Each number is 500 + 40 x the weight over its row's rms, rounded and kept within 0 to 999. Layers, rows and columns count from 0. Numbers have three digits each. The size before them is the row's rms in percent of the matrix's.

# layer 5 attention key, 96x96, rms 0.135, rows 0-95, columns 48-95
093:532529481454505514480471484444526564502529520509553548484509478418449536535443537474469525540539542548487558549516516546607473472482472506469512
072:470545513473524514480489438442574525505521576514509530512428485455479493512479557486450557534514498461521497557527449548595457500489508488434574
068:572468463469532436520486547533451455489451473495497491462475465495474539426514467439553496534517420487493441508508541551463497451577500466507559
078:582461457514589425552539547591473481442440398465520497502499505483483558420565500494514503521524474458456480521475567553496554498544454500481485
060:452470515459593480547508515506508530461453553504486448605485451544505560495502558499556512473468441512444515500493453509471450474525482546464464
108:450470507499397535430477451459473526547507516550474479464504451544470496539469497561428437452483592481554544522521434448484473466442533500466539
110:494488550524583516531535542487556508424457556512567518558455559499458547462548518500525542528545476536428471486526526567513520500492454516520452
103:459522544555584488490498505465510554453450572484484551512473521528512539414463553488529493496496513457470500481572486555572423551527446558440513
090:542521487484521497541449485530514544485490537501450451541517483606528430479511478448518428482521463562450527505486478536528487525501477492468441
096:507496478548544462472463556474488534502464554505543525602514473556554510515430504495452475515446513552490470463491440549549473423485519465465486
103:549559491496584464563505477545498482480514468509505566459467510470541440432515487538524450483573451452478439517462554497463487505471521492526542
103:474547513466459537473451484448539455540491492490459544439527472537438447496482485460531547482510545464476546478454561423523430549451478561498525
084:496533471489432542543468535514536512515510513482453454495495531446502496439532446490613473472520527439524500539466592485479544513500489479457498
112:554569467536474501548546507500525509556473505480488500464487529448461528447512551489556470484571494405493521536482587465475544474498499482529515
091:427535532464446563427513460415492490565532528561518547466460469452480449510442505505462507493486564509565521507553483530529461486450525500540528
065:473498569447503456542469475492455524485434511538563531581491490501499482472455398555577589566486441540514460485587461497459503422511487491495489
074:490535515520436557453475446466516512505576517526437489480518461530524434584458538542499486469457524500541562547486472443489488465471541495442540
065:525466568530395506411515458480493509530505442494444487446530465513491459514476504551430450437415534485505520502517427420502471523490505499441580
068:487491446555534554476460500460561519521518512556544530510500538487496497476513422420540519470523485485463528500440581498554481463487469567520418
095:471479441552537542525552539500491517517510480578506507453525416479520510460461506536538509544474493539454495510549539546438480493500489501528463
104:477533529506621471495504453560581532474520492555591501538499520501495505498499476479532600538454428488471538519481490519534424516478479534448549
091:519449527545445475535440492547451518503462425550467417494494461502499479534539506499421513438503573536475571507509430476442516555544534435449482
096:492509488536556571547554460557456515487527469516505532504492511439478547476464566561499523533488584443564488498513515488507518516484500575466546
114:580468474486449433505497511549495461435490489447493545452591494535533516458455492574524451524455492489555474559484447528460539463558483449476523
093:484511434524480547471477514503573486560519453481545516534467472523459469462525457415472434507548525503428542492484529470553475500429457575541472
103:529592448460526525503428508436510545492550584571521496523523501484488513472525478439487533560416476486476484515496485477510427562529513535514529
115:489491482467504441462453488525450505484499508453502547475528515472524546467469476549497497523538455577581504514488468502412534538560551426483531
103:476428475554558423479507549528421445472506528467463441552453559446582531460492488506517539427448450481452457445435491445495500486474498459436550
104:527503458510474503524505510539505540483496525466394499529544512564489500394536507466560415482445512503522481531517437399431496450547441483528469
096:508547440461544549525566490442568588464550472547483553469479487516480518489507537465505454455514527469499533544463512488518501445454508527471505
116:468510496448497542473530515486505564549505458461430480553488491561458530469465520525493513407469480541539522463467497503502464538497541520505523
109:502494509532505541459458513442555559474502501552501498545516539498458485468548485420505550504545473512447515495480568471532475466451506510566451
075:444543545476516475550486564478500484487442487518470491450510519514600488511493438401461570460562492480563526475506476475371565514511489558502495
097:521501546501492492523419480556511531461544421534465487462494537498477461472461549445460461458542473503543550516408464412452549492463525538524465
111:524476546534517478492445504507492463548486464567476459476490466543534409493471489441480482450474499575530577497428459426418464497523547546472479
068:561509474428517484420462467456559423545501449490497502515515537410502440616474513467495575464504443445473542480440457472581505533457497476471533
090:475515537451515530537474470494542522570500482480533511508481572528492468469479509425512500483416440490468525503525511533509518513461487597500494
080:504506462487442523436426424501512521513529471508460483480519556493543504528427492502525510496554496445597488520486515411514503501495614502493577
062:441465544482548544483523509502537477505459625481525460607493544533477510496516494567478542518505554506478459572492562580510524494523442580480526
121:438513482503515472520536448451526551500480477562479506499535485473416555550511495528545559481524478456507448431489508479508514517535485554540568
106:482482497584551500436513463544424565532536457483489534493518500540458553467443450550575493514424432536523518453520490473459530505518456509498457
108:463429539470543462529500501537457515475522461462482520464545506467527558542426450465474467508407496515546453426515525510484503508580501477447496
109:512440515521472450479509438540516464491531477447451445503502478501493432515502544361601486567490447549467543475505423509479555456525491509494435
110:471415494530524505447488510449536485562554541458436424581476531444531506550550493506515526464500571497539467498478497521485517504510484480527567
103:508547555551514525502474453547535492542449541517462498494492495537488424526463511507506474438431556553508536554427466502500529524495540510407503
090:516518574573529508473504471467494454581491522531472443488483479550546421537472517464465518454470534579474549541438437500507495466465492540447470
079:527555547573565564519480483452524502563493551488493528486500532501517477522510495541472482461408554505536468558516516445533475485406480537467531
108:523481433470488491510588551492494578477521547461491518537476473465444550466539514498551530560481519493454438437538494611565496525512463470492429
098:507490529489467463436415460474490460535523457553457478485518453518492423513458469476486483428510495529544582502475489406454487480470561511450553
123:473478502498489556568541507487531594457540535503478533544377536514476492451557510457489495544485514496457483469539535567534485519528468514532429
172:512500531520469541459383499467487463528490465554457462454465507511475482556448482489522473462477509510510535500439555363486475452423547498502527
111:489490529516499475528476546476488440518479442544472473477438526535476474513501467420502532506467500503437556470460542453471506488520414507495477
111:470459503475531471464543542505469482565466489530517496535443561486471464513499486533526493457463521448518516491530540492508477553457495506446466
112:544516492428538490460456486500436506508479417574555504498574491500492516416486444526526435583493491496551507481490428518483498519522551454497490
105:572538553483541477482500523541509469506559616471548469570576503470470540560495562495485482459545508469524513538552491455499520477480612498532479
115:521446462536537517489501534421524529512522465517506493544491530521498460483488453427405473488469508470499511504452459480494459461431437538515454
104:539474490520493547489493498464438507537528510607504503457473459526447472484531401503520497489500510529496539465468475459494423495505469500482486
111:465459476515503474588502532446467512566512487470557557469500520519513484525411476478455552502536494530563482532442500429477513548514441488488445
103:506475419626496458429501500489569486520518515513518414435560490457551525558545452510495549515470461465506501523458524410509472518496460586481511
110:531471523470479568417528457494505476453488447529472516493502489576397548488432555473487527492510462403480516448524427493516540533472533529522495
119:477523585563511575487520525455521514532490514532480510563453423466422424511533542498480492421449509467512548543492511485527454492474435535541477
117:425500485515477431535484513515586555511510521470511538485505522566477487498493528467503522497443562523506506508556549484468515578515502492520530
110:458525564503559506528516414524524522542538436500498472482527477435505477485522464450533424506481476485526530551459525459515468466501442596447469
114:445511492517476486570482483450444490538514504525536463505441481510503458553552490465455430515556555491449438573492554517488456588537505508509559
076:513484453502499535537481501473482464468487490543502536542488455517555422407545528483515463532510532430503488535519569470471491422477468414467541
083:487474507444519471515534539475462562468499541522473539472459494487441541423525550503482495463409509548433569492571527469499486463483493565441484
088:477563446524581452496485537560473485459449504496496451484506491463478473527455526453486550517491528523560406500522388506452514520531437443443477
107:488461482509536477453532571503525533468477560534513463451565535455416450442543492527474511520454483561440530498510564512530532388475535515438462
100:491510435546465494523521511513504533472471514512535492488493475463452485483531503438439514538454494502450532471466526542476585374546479483531454
102:427455512438482491523515419496433446553525464495499523483437467514566475552496483497499454450529539432511496540494528490473475569430527486505605
099:425505472512539465530516479513466507502509458449496464507418494501549530457476588519368551507471448511547502533477470500469511433523461492504471
094:507442474509509542439492572482507479556473459527497454485432499444549469565573395498568455531522504476535502447514566507577496517477486536438505
119:530513463455545444505505556572508483484502455515492575473505454548545518526539485542485562492544415499505512517476464506511446466531508444476573
104:515475448584471477537449474469498528485566397558466461495540479526496559460527420562519464568486545480485545536513494457578498466463433561501528
095:540526499549476643451527438548568510479488551505468542431519556518432533471471522521506449494454487463476471463521451457517491489482484591441462
093:478524503514511516483491503498537419490542506529552495574439504514567518523479467508565435495481590466565448531601447502546514577492579556476507
072:522516511479446492416469530495492538452510539487504444532531484536529512440598549450528516450495497455367506516460485472516511474501491493543500
092:478500451489452499515472482625563460501504499488555419512472531509490523441512488501501536546506452466457444522433487511486504463568475428570567
096:503472552488480522517504401471479409539514469472513515501472493493512531565474519520533488526539491513547464457527526500519439593446547516565589
101:522511562566512518501442566510531510455511528573510450511527450491459488461462504454425579502425423530610489482478480503476492455498550473453438
080:488569478514478459498522584568537501394474531477488528519572529475457540435508483492513453531467438523502494476580467501486481487519488512452474
118:460522473518487521407546590581522569482521500452480565469454541505479476466520517565519430589481541486449482500508482545515484482480471513462535
090:526470477527469544576515463451559596507520501508502456525528505532435566464505510415529490486536541541448528482525547545494467439559436510523405
115:558586499574498548473431543440541515512462538518493498511537553476443468514488567529516584496512435504509507422497575422554487420572534507531443
102:483459533538472558557519434474461449543454567478510483495455523494425478479487504467508548513461500543472466447467603521597527435439500571493577
115:470507484568471491418525512568595431422475485467459581489512521523511511517469530615423478524509480483551503499525488479491478557562541473446463
104:466476542464456471504465441527479511558534551572545496509443516473460538503458410484517536500506562541496485454453524540446478522564511470490507
092:464429465522502458479471584421388536493481485490501536478504496479551449544557466455543492562567496477516484461600460517516441540456530512514547
105:471499500482443527528511446496524421517528529484425504529519513525497526497492543426466492482539538510550500509489588574520532452477457517535449
093:551498537477497505506442514547559465552529527580532500537479453472519505473538499487473457457525477541518443557449533537448531453495504418481514
097:479556520461531593427509528480645492473519518496462520474604532552427492507475507493548565458440489519504494516499547456532512494473498523512493
100:569587484500548503487436541468533509506450491468518522512506488530500438450567566512497536500491442509497498548509477449465455453477504458556508
103:408500520477531499504583509494392468509522535485519499540492519547555488516537430430501460492415520508498493501466454545522518546459571469503547
093:477538501486505483514518455532534601489529525486446542578475443544458514566467530440455538515522531511538521429521410554481482496563453538570475
100:537466518489440497526508431521441451469526514524560489425528521481561463420502557526429429545506450535460553527557543515454510552506520459482413
108:453463527434490444502498505449497398523436451437492455457508515526501524482484625490465449478503470458447536472492555580466541508497509472553497